Each number is 200 + 40 x the weight over its row's rms, rounded and kept within 0 to 999. Layers, rows and columns count from 0. The size before them is the row's rms in percent of the matrix's.

# layer 4 MLP gate, 640x320, rms 0.0802, rows 289-346, columns 160-199
105,238,203,207,194,252,158,230,147,209,189,159,139,201,230,209,238,222,144,201,229,220,188,212,192,183,177,191,178,188,141,199,222,155,215,195,233,172,224,161,204
098,245,257,199,211,211,239,167,131,163,198,118,220,155,220,246,220,212,220,223,261,193,265,192,250,178,202,202,189,290,174,210,202,172,226,201,136,182,136,190,174
099,228,157,155,252,187,228,201,201,185,227,155,188,221,205,234,191,181,211,187,222,193,225,166,220,257,140,227,186,241,172,210,157,184,225,152,221,248,126,118,202
096,140,276,206,232,181,187,246,199,230,198,157,190,174,191,175,197,166,187,123,197,214,179,140,276,276,173,213,263,168,121,222,231,197,202,149,195,222,144,215,195
092,188,209,199,157,182,203,214,188,184,175,175,219,202,199,154,240,216,189,154,152,290,237,204,253,223,246,248,139,201,265,220,223,169,133,124,254,164,226,258,166
096,186,159,311,236,219,211,237,173,184,237,137,203,147,152,108,202,156,175,302,240,222,193,189,144,163,279,202,297,273,196,188,122,195,266,204,194,196,180,246,175
097,196,274,233,161,193,224,166,195,307,232,146,205,154,205,136,246,149,171,217,197,237,177,249,253,221,249,209,241,226,218,195,173,158,192,218,224,173,197,204,140
100,159,222,159,185,237,217,189,243,219,173,263,137,223,163,196,211,199,201,252,187,170,217,201,199,247,258,273,145,217,209,279,280,189,167,189,199,193,176,193,231
098,178,205,187,130,271,236,202,231,184,209,164,136,125,267,163,225,164,156,203,201,241,195,185,234,296,226,196,150,267,176,177,198,156,239,209,283,171,178,227,223
095,134,207,144,205,239,179,228,212,201,188,174,168,215,132,216,232,233,204,267,234,211,169,110,216,227,171,236,210,201,154,207,189,189,139,260,173,187,164,270,253
102,203,211,167,159,208,207,261,177,172,173,213,147,138,208,193,187,140,211,151,178,171,235,192,210,221,238,245,198,165,193,167,220,252,237,218,273,166,153,285,185
100,241,161,130,272,229,186,199,186,274,197,278,147,193,250,178,283,204,121,204,318,198,169,161,165,205,181,218,167,241,187,179,168,211,207,197,206,203,192,190,182
098,137,142,220,225,132,152,205,212,198,177,214,257,191,174,155,181,207,105,169,160,173,177,220,190,255,236,141,251,192,259,206,253,188,192,240,239,181,259,232,196
102,195,251,186,315,205,248,171,239,154,194,128,145,164,184,149,267,172,205,153,216,209,149,213,148,274,220,182,170,172,250,203,167,215,247,162,204,239,82,83,173
105,207,188,271,226,245,201,213,228,190,108,233,213,211,216,165,194,230,194,181,243,204,243,231,217,191,274,249,163,214,154,216,153,256,104,206,217,176,168,200,200
097,223,225,233,240,226,115,160,190,222,229,195,188,172,194,250,262,221,126,196,212,184,219,186,176,231,239,252,276,203,244,238,244,185,217,251,208,142,163,158,151
101,156,207,259,198,239,126,211,197,199,179,147,205,144,188,86,241,280,253,179,198,179,178,196,126,228,226,221,243,184,204,134,201,185,156,179,191,199,185,206,182
101,182,284,185,157,218,205,135,194,200,193,228,232,251,183,266,206,198,191,195,244,248,269,236,219,230,112,247,175,246,111,224,268,241,202,136,282,209,157,254,224
102,232,152,186,179,266,217,288,162,209,190,239,164,168,175,197,274,170,229,221,184,182,209,157,182,201,236,280,174,170,181,214,209,150,170,184,189,154,95,209,231
107,210,156,216,263,229,253,117,207,214,137,232,147,208,216,223,165,211,136,250,215,279,229,139,172,161,194,177,181,147,186,204,169,214,142,245,192,214,180,174,230
099,209,186,210,278,126,234,231,219,239,244,198,228,165,175,131,208,277,180,251,173,170,197,197,249,206,158,207,241,235,202,190,181,177,258,127,267,211,208,233,252
096,141,231,249,241,196,157,195,239,121,178,228,242,186,202,150,218,218,211,212,122,185,254,220,329,172,185,174,121,151,235,267,232,181,216,167,245,211,217,144,176
100,126,178,159,208,179,216,283,325,182,182,181,172,202,180,258,176,210,170,278,199,176,204,187,202,336,267,192,217,224,227,196,226,186,167,159,208,254,192,195,216
104,192,206,202,231,237,100,228,223,216,153,189,144,282,211,182,217,242,269,235,212,269,212,225,209,231,191,205,187,206,210,272,227,198,220,138,242,199,171,189,251
097,176,209,225,186,134,189,217,203,226,200,212,199,240,184,230,151,255,203,168,161,190,225,149,147,188,212,175,169,195,184,164,231,173,179,261,235,170,208,202,206
101,174,213,181,154,227,192,236,211,179,150,154,203,178,197,143,194,227,160,160,227,234,222,198,239,180,198,223,217,246,233,172,181,269,175,225,238,185,222,295,166
098,175,165,179,184,234,185,193,194,288,187,165,156,169,218,228,188,208,180,195,148,243,188,235,197,109,215,207,273,150,212,157,233,276,223,198,196,200,133,214,234
096,223,185,190,178,201,222,180,221,265,212,176,186,206,205,189,169,202,205,283,187,192,228,237,178,219,167,156,220,173,288,246,183,221,272,178,192,212,171,172,163
105,178,201,195,202,269,237,167,140,113,225,188,225,243,165,337,185,220,262,157,213,229,182,256,234,151,182,235,132,159,164,218,181,182,168,218,260,179,239,201,234
102,256,201,153,174,129,202,167,192,234,180,227,156,186,222,151,209,204,224,236,269,208,245,138,260,192,163,221,191,159,107,217,193,269,96,206,246,236,137,174,243
101,188,322,229,172,175,161,165,253,217,178,177,135,232,206,226,249,155,179,186,248,218,126,160,191,210,257,179,97,160,234,185,158,145,149,171,207,165,165,206,274
109,196,239,185,192,206,132,214,160,235,205,192,251,244,165,187,287,229,159,178,200,208,164,182,214,217,199,265,272,156,204,208,225,271,226,191,170,221,198,235,206
099,179,228,222,166,165,222,211,307,259,197,147,244,204,280,146,241,218,199,188,183,186,206,94,243,188,242,212,181,267,175,242,227,225,171,210,170,277,226,187,306
102,219,210,290,122,241,145,164,236,247,264,145,206,204,144,169,117,201,224,172,189,179,116,186,223,137,218,206,229,236,251,248,188,235,160,209,239,195,80,146,115
101,182,154,200,238,237,224,110,251,157,266,229,211,193,165,121,252,195,99,271,246,190,216,197,245,170,152,213,221,287,209,164,242,168,211,297,134,200,228,83,212
100,221,214,159,146,254,233,244,238,174,186,224,183,177,224,190,203,185,254,259,263,180,268,127,245,228,267,244,193,171,132,171,194,189,189,217,220,207,135,144,203
107,229,316,139,134,196,224,235,155,198,179,214,204,228,253,197,161,159,150,180,209,259,127,180,184,231,188,222,173,169,221,149,220,206,179,156,172,207,207,230,195
096,183,188,251,226,174,179,227,153,237,236,160,224,90,218,180,172,219,250,172,172,154,168,170,181,238,230,144,254,81,175,216,160,141,235,175,171,257,207,177,284
104,254,230,208,195,189,149,207,207,157,129,230,264,213,229,256,183,228,203,123,194,248,151,207,160,165,165,222,160,247,192,148,204,168,155,225,270,184,279,209,178
106,269,189,269,145,227,237,142,161,265,156,194,158,271,145,244,134,196,129,222,188,209,208,192,253,215,211,119,156,263,242,186,166,256,242,181,239,232,210,241,170
104,146,154,224,264,169,150,175,224,216,219,197,191,176,246,186,188,142,209,208,150,203,211,115,244,221,149,166,204,144,224,216,274,186,189,185,115,126,202,234,302
101,263,221,217,215,169,225,171,195,266,255,205,200,105,211,186,201,226,154,273,210,219,224,260,161,180,261,157,206,230,198,178,157,189,205,245,206,193,172,245,175
094,165,153,254,161,104,149,229,239,158,254,197,217,148,130,192,148,206,159,232,225,159,156,177,253,180,211,197,269,185,218,242,195,153,224,241,253,172,250,203,196
099,193,162,225,179,213,182,198,215,198,201,206,222,231,151,118,244,269,177,209,218,189,182,184,225,239,179,149,125,224,202,237,208,243,150,247,184,262,165,154,224
102,160,137,245,235,147,256,176,222,220,217,203,154,133,298,232,234,222,141,171,169,233,105,231,280,211,205,131,205,132,222,224,192,267,241,149,142,279,150,233,262
100,264,159,206,184,154,171,266,163,183,240,179,188,150,255,251,224,237,178,194,246,198,173,151,193,102,158,204,142,191,169,180,238,158,222,238,204,269,131,205,197
101,216,243,272,139,179,245,166,108,178,229,132,214,190,199,286,169,253,194,190,154,190,229,185,162,200,174,160,251,186,229,121,127,127,95,245,186,191,152,80,144
104,224,275,232,230,236,274,182,240,208,221,197,264,240,245,143,196,184,202,225,222,103,145,192,251,199,183,225,261,180,194,175,226,170,251,122,198,231,248,207,124
098,251,139,213,220,167,234,206,234,262,190,196,148,161,199,177,254,241,265,202,246,267,206,240,162,190,178,160,178,229,246,161,157,219,200,189,209,178,247,242,197
105,193,221,266,196,198,263,292,217,230,202,240,204,126,199,151,240,211,222,206,234,223,147,167,174,216,146,151,227,218,206,158,202,163,225,168,198,223,250,169,228
100,238,193,232,223,112,205,194,218,311,110,233,192,174,254,199,172,232,198,198,234,215,258,189,175,217,148,281,274,213,141,191,119,193,193,211,243,224,139,158,132
101,191,173,202,156,187,224,198,218,167,188,220,264,175,143,240,165,233,175,195,207,256,222,256,211,173,211,216,176,201,129,250,120,163,178,330,179,262,163,200,169
095,211,205,233,202,224,206,188,277,236,172,186,184,176,232,235,113,238,221,263,255,208,230,213,249,174,197,148,127,187,197,203,211,255,200,228,188,182,223,198,207
104,216,181,216,226,141,143,196,210,204,234,228,182,200,144,189,207,199,122,234,295,225,185,145,161,244,161,192,267,231,193,190,169,227,198,183,236,202,187,164,236
101,214,192,194,133,211,281,237,284,168,155,243,222,190,215,254,227,150,174,160,158,158,114,204,267,203,172,183,221,229,122,232,200,194,206,206,172,177,170,179,260
102,166,240,199,225,188,209,190,198,218,288,200,253,114,235,203,198,156,201,166,234,233,143,221,213,224,221,196,228,203,282,182,251,212,242,181,222,198,212,165,196
103,164,179,121,184,191,215,131,199,226,205,173,197,237,271,245,240,193,156,147,254,229,122,188,202,187,222,176,199,196,203,250,226,193,216,220,117,217,193,169,202
095,232,189,243,213,178,149,174,155,196,263,186,180,213,192,195,249,181,145,185,164,213,231,134,258,189,135,250,218,244,153,193,167,271,201,207,167,237,221,285,179
# layer 4 MLP up, 640x320, rms 0.0797, rows 289-346, columns 160-199
098,207,168,227,269,238,242,145,223,210,180,210,179,174,242,100,183,202,144,180,157,210,210,193,222,127,178,181,233,199,183,213,219,183,175,169,219,224,211,221,205
096,177,211,196,269,236,245,212,240,173,253,238,146,225,225,222,237,175,252,249,238,213,302,126,151,229,181,193,254,216,172,123,270,190,144,279,183,254,210,178,178
102,214,178,257,174,225,170,231,265,240,190,136,240,226,149,109,163,190,279,196,202,206,190,261,217,194,117,215,154,206,159,166,252,170,218,195,222,198,149,211,219
097,125,196,182,214,159,217,255,199,163,199,104,191,174,269,197,199,180,188,169,155,154,176,130,242,172,87,185,229,172,227,233,127,124,214,135,201,193,209,184,147
097,238,241,132,170,209,159,120,214,235,244,215,167,239,274,158,264,148,220,208,140,175,203,190,230,167,266,193,150,163,190,165,213,225,224,149,256,184,149,146,141
097,196,234,208,251,202,209,185,187,155,180,206,217,162,240,234,198,183,106,192,207,175,213,228,255,222,211,230,183,237,234,255,224,189,171,236,139,222,226,147,217
102,248,232,171,167,191,175,211,286,259,203,230,166,186,183,222,214,197,209,220,190,173,210,258,214,184,98,182,156,154,161,168,168,230,223,224,135,182,261,206,218
103,218,184,201,184,154,178,226,175,159,225,237,181,141,216,256,154,237,175,221,219,237,184,177,195,207,194,180,150,115,176,176,189,150,123,110,250,238,214,219,189
099,219,180,157,210,211,271,233,153,236,144,218,276,200,189,205,241,204,242,237,195,196,243,171,185,156,188,135,190,160,220,241,150,202,166,183,169,148,199,187,205
098,251,197,226,262,149,162,143,221,209,256,117,233,165,233,164,207,170,229,214,148,203,248,257,205,158,231,158,198,134,123,175,208,221,209,172,214,181,207,334,211
099,218,190,171,208,220,199,189,206,151,217,152,282,204,169,153,221,268,233,231,229,185,181,278,240,188,252,121,189,153,208,251,189,233,198,310,229,187,137,225,197
102,200,202,147,191,226,218,143,179,198,161,270,204,224,239,211,124,193,260,148,145,162,197,237,234,258,143,198,156,224,131,168,209,156,126,214,196,260,143,172,250
097,125,160,215,151,149,203,184,192,155,260,217,211,163,157,245,189,166,214,177,223,166,218,310,87,162,218,220,162,144,178,180,164,165,229,178,170,204,191,234,274
106,252,203,184,163,216,142,225,194,188,176,174,196,206,231,186,179,211,154,196,196,180,170,262,221,205,218,173,208,220,127,249,237,148,195,216,222,229,162,194,143
103,261,145,138,267,219,236,175,208,182,245,165,194,142,235,171,162,192,124,223,209,217,233,205,247,190,157,270,198,225,164,228,202,146,171,250,136,207,208,173,171
100,241,232,258,173,315,196,99,216,200,174,212,223,196,139,130,213,182,178,196,233,258,195,212,136,169,196,257,306,286,239,246,236,191,193,195,248,222,234,179,236
097,165,219,213,196,165,168,179,192,253,127,209,196,283,138,151,205,200,201,181,142,124,269,189,135,154,177,150,88,198,238,220,163,210,267,242,165,242,239,201,262
104,181,220,208,113,206,247,176,217,174,120,272,238,178,230,238,252,199,235,201,177,184,251,185,189,149,185,258,179,152,218,251,223,169,214,167,192,215,184,205,204
097,138,142,158,213,159,172,186,251,165,214,162,232,308,223,256,240,156,176,218,209,151,195,157,150,197,251,151,199,205,244,217,177,270,267,238,176,189,122,270,140
102,229,266,253,165,273,244,236,184,223,314,246,234,242,203,191,217,182,233,223,210,231,224,115,215,181,203,202,158,219,167,186,147,211,237,203,179,218,204,141,204
097,229,242,260,191,142,207,176,296,232,227,181,155,159,251,142,127,188,181,189,153,147,175,293,181,153,271,191,181,269,195,113,116,186,198,187,222,180,241,214,189
100,227,155,169,203,174,239,197,277,85,201,171,219,170,138,161,201,225,187,211,185,168,220,148,114,184,166,175,214,226,303,228,172,210,187,175,182,208,239,199,130
099,250,172,193,184,256,211,206,248,127,104,150,131,275,223,286,190,217,214,155,278,110,239,200,244,232,220,318,191,203,209,164,188,155,182,238,234,253,217,215,210
100,213,183,176,157,240,181,191,280,259,176,242,190,206,171,152,272,187,265,208,189,237,275,191,114,306,201,231,187,199,159,207,188,115,136,230,224,172,144,183,219
101,243,191,158,245,186,173,204,251,240,259,161,196,182,228,237,138,170,229,191,153,202,297,209,215,158,210,171,243,171,141,198,210,124,274,207,237,155,211,161,187
096,160,151,147,211,243,215,229,173,212,238,267,294,137,230,219,270,181,300,268,164,174,203,256,214,256,209,243,175,213,164,232,244,257,174,174,153,197,135,143,144
096,230,201,269,160,217,190,140,206,198,219,169,243,264,195,165,216,240,227,201,206,201,154,178,169,196,200,216,144,205,186,114,302,210,245,202,227,181,214,145,143
103,196,242,97,240,243,197,248,101,176,247,216,214,232,208,189,171,252,229,226,256,164,180,123,217,295,154,226,245,214,194,208,184,154,141,249,222,136,210,217,172
102,196,234,208,199,221,224,267,188,193,207,203,179,242,206,159,145,225,247,194,178,153,114,231,139,160,171,194,190,267,239,214,262,183,183,145,270,221,222,203,280
104,249,184,162,189,179,172,250,174,201,135,228,208,256,187,266,242,246,252,281,190,202,194,246,209,193,198,264,189,230,228,146,149,153,217,138,205,213,192,211,225
106,162,206,151,236,251,215,168,234,209,235,198,207,220,239,172,239,228,195,236,184,197,243,231,213,304,178,151,237,242,200,253,163,207,162,275,169,169,188,184,198
103,319,197,197,232,154,200,170,191,202,231,230,231,220,158,193,239,198,232,188,170,219,136,152,182,208,258,251,232,140,206,204,181,178,214,150,189,150,196,259,280
102,173,141,204,188,165,187,239,182,172,238,168,209,211,165,205,194,217,184,192,220,250,250,239,170,267,183,208,197,198,248,170,175,231,258,199,155,194,193,175,171
101,133,141,153,161,217,149,249,193,174,221,221,239,176,225,271,184,232,178,148,178,119,190,258,188,233,213,150,180,162,250,189,198,174,218,226,263,212,255,154,201
098,249,222,194,197,206,209,192,272,209,299,212,221,126,244,168,222,156,236,195,198,233,122,198,173,182,129,186,209,180,113,111,224,243,199,192,179,216,185,211,122
102,179,177,200,225,235,207,168,187,203,144,219,182,180,175,191,237,159,206,212,115,213,200,174,193,282,200,146,171,237,201,198,153,204,179,115,158,231,144,251,229
108,214,197,243,190,173,174,260,224,183,166,163,145,143,223,179,201,246,237,213,137,145,148,162,268,243,140,237,189,193,262,205,241,199,267,252,240,274,168,186,170
101,208,179,169,238,193,202,180,200,221,221,162,198,200,198,297,167,181,212,150,164,241,141,213,283,212,274,191,154,143,245,195,206,237,186,219,144,178,213,199,234
106,222,157,222,202,121,235,198,294,279,125,228,228,132,158,91,198,257,211,168,238,210,226,140,204,192,156,238,248,194,257,262,141,183,231,118,249,256,277,211,224
101,219,161,225,186,148,234,190,171,310,167,246,179,184,195,197,131,207,174,162,228,195,157,180,156,234,185,185,197,270,241,179,294,169,170,171,115,219,210,227,99
100,145,163,210,249,140,108,179,178,210,282,178,187,185,214,215,222,140,143,227,151,213,116,183,195,223,244,153,240,198,215,213,107,207,239,212,260,177,176,251,189
103,120,238,292,194,205,138,233,167,171,234,238,238,178,195,217,223,255,272,206,186,240,185,170,280,211,269,184,152,126,162,193,248,179,117,258,213,155,246,192,218
103,183,175,234,177,189,161,253,122,188,274,172,230,260,183,189,168,234,228,203,230,244,211,186,180,153,240,153,162,155,228,227,202,206,160,239,166,229,236,171,258
098,173,242,230,159,232,220,255,188,191,197,223,242,147,201,210,226,127,118,178,182,211,147,155,221,147,187,171,186,210,124,99,159,125,152,216,210,195,244,248,164
100,222,190,219,256,96,183,182,292,225,257,178,195,232,253,236,243,207,108,233,208,277,204,182,265,245,203,229,175,196,167,263,154,132,162,117,248,188,134,298,247
104,136,242,208,243,146,211,208,130,221,325,227,190,237,127,174,252,175,226,234,162,229,231,202,189,249,208,200,172,218,183,195,175,162,220,271,154,204,270,212,210
101,193,244,171,253,200,189,245,222,262,236,197,159,156,151,207,211,239,186,157,239,216,208,186,286,220,203,182,266,222,155,207,198,207,222,192,159,300,266,200,233
098,184,238,254,173,232,178,183,283,208,212,159,173,118,248,211,213,154,171,75,174,138,164,174,245,211,190,216,193,273,224,221,261,229,110,200,216,254,243,165,218
097,223,160,170,278,143,211,129,162,235,220,227,143,173,189,108,217,160,192,135,98,200,183,201,213,258,170,217,196,217,215,248,209,238,212,211,222,227,169,192,207
104,142,164,228,120,221,168,163,223,166,266,290,241,217,201,280,97,238,260,214,189,209,234,202,201,183,269,234,175,122,168,248,146,319,276,147,207,200,187,258,189
099,189,196,203,229,86,223,290,217,172,248,225,179,222,269,215,215,145,177,161,228,174,241,173,190,219,154,214,228,206,126,179,161,203,100,159,184,244,211,166,157
102,174,232,189,240,185,137,222,142,171,206,178,186,148,204,253,173,226,204,169,110,156,220,225,173,208,182,191,295,220,207,151,204,174,136,154,165,152,207,179,185
101,223,208,204,259,200,242,142,176,194,217,199,145,177,220,161,203,243,183,202,171,186,205,112,126,195,249,262,163,253,222,216,235,250,212,166,175,167,198,181,226
103,205,179,210,206,215,177,160,135,240,176,149,119,199,224,167,266,230,222,236,175,132,150,194,187,226,213,241,227,256,206,198,194,205,200,182,263,113,128,247,164
104,199,148,228,198,225,218,142,130,195,213,182,255,197,197,203,227,190,153,244,235,153,213,199,150,163,188,150,133,210,234,225,212,211,180,284,255,276,233,274,219
101,192,164,233,287,181,200,201,178,195,258,206,257,130,191,221,222,267,175,186,159,139,222,234,301,157,215,183,172,182,111,227,200,241,222,127,206,207,154,298,208
100,190,210,227,153,148,142,177,280,192,246,243,240,151,194,220,105,201,218,127,126,183,186,192,162,208,250,162,226,186,172,172,198,229,222,225,204,202,256,149,296
095,144,249,197,207,165,201,210,220,199,235,239,215,209,230,202,215,233,149,244,207,140,143,120,237,206,221,240,196,231,213,180,148,214,252,220,243,208,179,215,226
# layer 4 MLP down (transposed), 640x320, rms 0.0745, rows 289-345, columns 160-199
097,179,284,248,197,213,188,270,191,206,184,186,123,185,188,144,183,220,236,132,210,221,206,191,201,224,188,178,177,218,94,168,184,211,214,176,154,240,128,166,267
102,163,209,266,193,233,210,178,204,158,218,186,298,167,201,248,148,157,282,192,200,220,168,160,178,174,178,166,167,251,210,163,166,184,224,254,141,189,206,217,164
099,218,150,233,188,231,244,233,257,216,267,169,192,167,198,237,141,237,220,214,243,134,202,169,176,220,127,225,212,189,184,273,150,234,201,109,206,209,155,193,157
097,191,218,234,109,160,191,171,212,218,138,235,121,206,159,240,138,244,302,185,182,212,148,139,208,208,240,245,124,157,246,166,186,166,173,247,161,216,215,193,165
099,154,167,220,208,217,204,188,282,211,138,147,198,212,200,175,166,159,143,257,204,174,185,166,173,234,172,231,198,171,183,222,165,155,219,181,229,196,201,249,149
100,222,189,145,237,179,231,203,172,198,256,216,210,180,271,296,146,227,177,212,264,122,254,181,195,246,183,260,171,222,234,292,204,209,149,227,195,195,211,132,254
102,231,170,105,192,202,209,160,216,178,262,234,216,235,127,139,162,136,177,203,141,174,192,251,182,243,188,160,152,217,244,197,215,230,130,151,216,251,233,177,230
099,218,299,207,197,210,163,159,208,186,227,212,167,192,224,289,238,150,256,226,256,325,184,210,241,223,254,162,186,181,171,214,244,205,224,177,183,203,176,182,177
095,178,140,189,266,194,193,223,152,256,236,223,203,123,183,215,230,207,263,202,242,171,203,174,149,141,202,182,248,224,211,119,192,213,134,335,183,142,200,179,137
099,210,232,233,249,146,240,218,150,175,219,242,152,149,200,203,217,245,235,183,252,173,129,302,187,135,163,217,218,198,155,166,234,243,199,250,217,232,253,240,165
104,114,202,233,206,157,166,223,199,156,227,150,234,204,193,211,266,289,178,226,164,193,272,222,135,214,150,202,165,258,164,167,205,147,228,245,149,219,179,219,182
104,265,222,190,238,241,210,209,209,165,168,200,160,208,216,136,203,261,175,190,190,178,203,233,214,269,219,216,171,222,264,166,139,190,207,240,180,243,219,231,161
101,116,190,98,207,196,163,217,218,233,182,218,274,188,226,207,196,259,190,233,178,221,227,176,221,227,177,216,190,193,209,238,161,157,253,209,205,186,232,269,252
102,237,191,223,232,111,81,168,170,162,200,158,212,132,225,200,116,191,190,182,167,149,192,185,248,184,161,209,219,241,166,233,234,185,189,187,228,234,256,173,140
098,191,170,224,226,277,188,275,208,171,169,174,233,206,191,218,158,261,181,222,184,239,247,249,212,220,192,126,158,205,177,243,225,209,241,210,226,227,174,221,195
101,266,244,274,141,257,267,166,228,230,188,152,236,176,160,276,218,247,129,264,154,210,195,281,196,270,163,209,174,191,231,167,223,256,215,204,134,201,156,258,227
102,180,183,229,126,160,182,163,117,223,213,238,211,229,201,155,207,174,120,186,176,180,197,169,136,136,133,250,199,189,280,234,231,163,257,217,196,180,217,183,219
098,204,204,211,173,280,224,228,228,254,135,117,180,142,272,132,203,228,205,163,232,184,153,217,184,197,169,213,192,203,266,228,218,196,187,222,160,173,205,279,272
099,298,75,231,251,185,170,268,198,223,221,210,181,241,183,224,236,206,200,223,207,151,226,201,224,169,180,226,157,162,176,207,225,216,134,224,150,182,286,219,227
100,186,181,258,180,197,227,188,179,163,171,258,261,206,246,141,168,165,234,174,194,165,239,197,195,169,189,160,167,193,202,260,263,139,241,211,169,272,214,251,223
096,126,209,186,219,188,241,110,193,191,181,190,214,243,147,221,198,191,227,271,165,257,231,199,190,152,194,140,198,157,199,175,179,70,276,199,277,165,179,225,200
100,190,270,214,175,155,213,298,287,139,139,194,174,190,118,148,168,256,225,205,209,165,183,167,140,217,208,188,230,209,143,241,207,154,173,178,251,151,255,153,160
105,162,254,151,189,194,239,136,281,140,185,179,174,206,194,169,121,189,168,127,179,145,211,216,157,216,185,231,195,224,307,172,148,191,198,285,187,222,187,115,151
098,232,125,161,236,235,241,187,164,174,208,238,303,217,189,208,170,305,225,226,176,224,150,213,188,233,165,244,218,177,128,212,152,169,217,244,189,126,267,234,163
100,214,171,242,190,194,144,222,209,207,227,155,166,259,148,215,189,229,190,146,303,147,159,190,205,205,218,188,201,150,206,191,195,147,236,207,187,265,168,190,187
100,207,210,186,212,168,212,191,153,204,254,155,258,210,269,258,277,193,172,262,172,153,194,157,172,245,234,129,224,228,194,203,219,145,197,208,138,217,193,151,235
096,220,160,203,209,149,182,209,150,159,192,176,165,232,239,248,232,199,195,218,237,246,194,174,240,195,229,164,217,128,156,158,153,261,164,173,243,224,259,178,155
100,191,180,216,233,200,236,159,221,209,208,167,163,198,223,177,215,251,255,81,219,152,204,162,209,256,165,196,202,250,165,209,161,193,196,213,235,175,235,178,178
095,195,183,116,170,160,164,216,232,181,229,296,290,130,207,227,179,157,275,197,188,170,230,291,174,209,217,150,259,145,154,230,206,153,172,222,193,170,205,230,226
106,199,219,253,237,226,260,189,235,225,176,213,225,203,293,213,211,264,249,180,163,213,239,300,159,219,218,161,191,262,140,205,231,229,218,206,204,228,241,140,177
105,136,204,191,177,225,212,195,236,182,262,178,164,155,219,156,163,266,174,178,211,226,251,234,246,282,202,163,219,208,137,228,227,132,181,223,205,262,141,214,209
103,218,181,180,209,138,149,221,221,197,232,255,242,175,106,230,244,211,149,189,165,204,227,235,224,153,238,187,177,248,220,255,132,182,200,179,196,114,211,247,213
104,187,177,218,233,221,161,193,150,128,229,202,211,190,219,202,194,198,264,142,129,158,189,178,160,232,189,305,247,209,250,245,191,234,208,215,195,230,210,211,202
100,152,196,182,192,210,129,164,223,284,198,243,210,226,205,241,250,252,178,143,240,196,198,216,179,242,219,149,205,182,199,232,246,222,158,175,207,173,184,194,198
102,234,154,191,179,216,221,170,218,170,236,191,154,193,189,248,256,148,149,293,206,151,209,204,267,132,283,204,200,255,236,153,213,142,173,237,215,157,226,155,196
097,214,210,199,163,195,165,234,282,182,283,219,185,135,153,247,169,187,208,238,244,145,232,231,178,209,220,122,172,283,118,178,208,214,98,206,192,252,202,229,162
104,216,240,200,197,264,238,177,176,160,314,159,238,177,203,242,243,159,189,198,239,276,212,121,148,199,152,273,199,153,183,204,233,200,190,165,210,109,172,193,267
099,138,222,284,211,232,171,203,166,196,254,214,158,253,282,177,257,129,196,185,217,182,241,230,183,177,214,238,269,272,317,206,212,179,198,179,161,226,257,150,156
096,222,149,225,173,243,192,154,179,228,266,287,168,210,176,219,183,245,292,287,211,149,242,205,206,188,271,194,159,235,165,201,183,228,166,175,184,155,228,246,227
094,164,194,136,240,216,164,179,208,251,166,225,217,177,254,195,232,238,147,174,219,202,167,175,197,218,224,278,190,238,279,194,123,121,175,189,222,235,216,273,120
099,211,143,101,166,219,182,184,180,253,203,288,274,235,182,240,121,231,254,198,163,163,233,254,208,232,185,184,197,244,233,166,150,207,175,208,206,170,278,167,190
107,200,210,271,249,198,193,183,184,172,180,131,211,256,203,193,262,194,231,227,204,221,152,151,249,167,225,230,150,110,211,119,298,225,169,233,221,188,272,194,195
098,198,239,218,238,177,256,213,119,244,184,217,166,203,141,148,124,204,172,122,194,204,254,217,200,191,171,173,293,212,145,243,215,223,237,173,215,174,213,135,205
098,164,212,207,200,179,204,81,263,277,185,258,213,165,211,174,236,237,204,191,206,187,203,239,183,215,235,152,200,246,188,132,237,131,167,226,202,188,229,189,299
098,236,203,205,237,217,168,251,238,158,193,170,247,290,108,176,166,159,196,244,200,205,198,196,187,162,151,152,198,263,286,291,190,180,231,177,251,132,216,224,242
096,137,241,175,155,260,134,180,209,186,190,214,174,170,211,171,152,227,156,146,229,220,170,166,202,212,207,296,230,154,186,201,152,114,247,268,268,210,255,181,171
109,154,192,196,200,155,237,258,226,241,201,272,181,230,177,187,211,163,205,164,243,230,167,157,184,211,226,203,202,241,169,175,178,184,235,198,167,195,249,240,168
098,210,228,194,155,175,243,231,221,214,203,207,203,227,301,199,138,168,280,219,183,152,268,180,275,205,199,231,213,169,240,145,190,209,268,213,240,251,204,245,154
103,214,182,168,181,159,201,204,203,258,176,281,255,168,176,212,250,204,268,206,188,259,246,269,189,169,193,187,135,129,206,208,164,260,206,174,206,185,291,261,210
111,246,159,227,177,236,276,155,297,190,280,222,242,238,156,262,137,181,236,268,198,185,181,220,196,278,163,218,241,215,258,168,181,260,248,219,200,178,173,216,236
095,210,139,228,212,195,170,250,243,149,217,283,186,203,192,127,198,170,167,248,205,144,239,168,119,191,177,154,153,227,187,222,221,196,243,260,172,153,110,224,167
101,171,198,180,260,215,161,166,230,168,230,224,247,186,153,240,270,103,209,125,124,204,207,141,208,212,235,199,150,144,220,172,156,239,106,184,156,214,184,218,214
106,181,187,209,283,222,203,162,181,152,208,220,225,245,222,220,224,212,243,210,174,165,252,168,175,191,238,236,292,240,211,206,207,181,192,244,194,170,277,145,228
096,211,205,187,236,182,219,201,260,220,193,190,215,139,178,203,212,213,220,189,234,214,213,113,193,158,165,226,256,207,177,126,196,278,243,245,163,242,192,112,237
100,312,182,109,166,192,201,182,144,266,131,192,217,217,238,176,262,169,150,174,267,144,258,140,257,188,250,256,200,216,216,267,258,195,224,170,204,221,226,207,207
100,225,223,295,254,198,170,200,218,244,153,216,189,212,176,192,199,225,143,268,152,195,147,172,269,216,221,254,151,262,194,203,149,225,161,226,265,229,187,183,197
100,144,202,283,165,224,113,213,161,236,232,207,118,115,195,119,155,174,191,183,151,202,210,233,172,234,184,220,260,202,223,191,113,210,228,275,186,215,216,165,215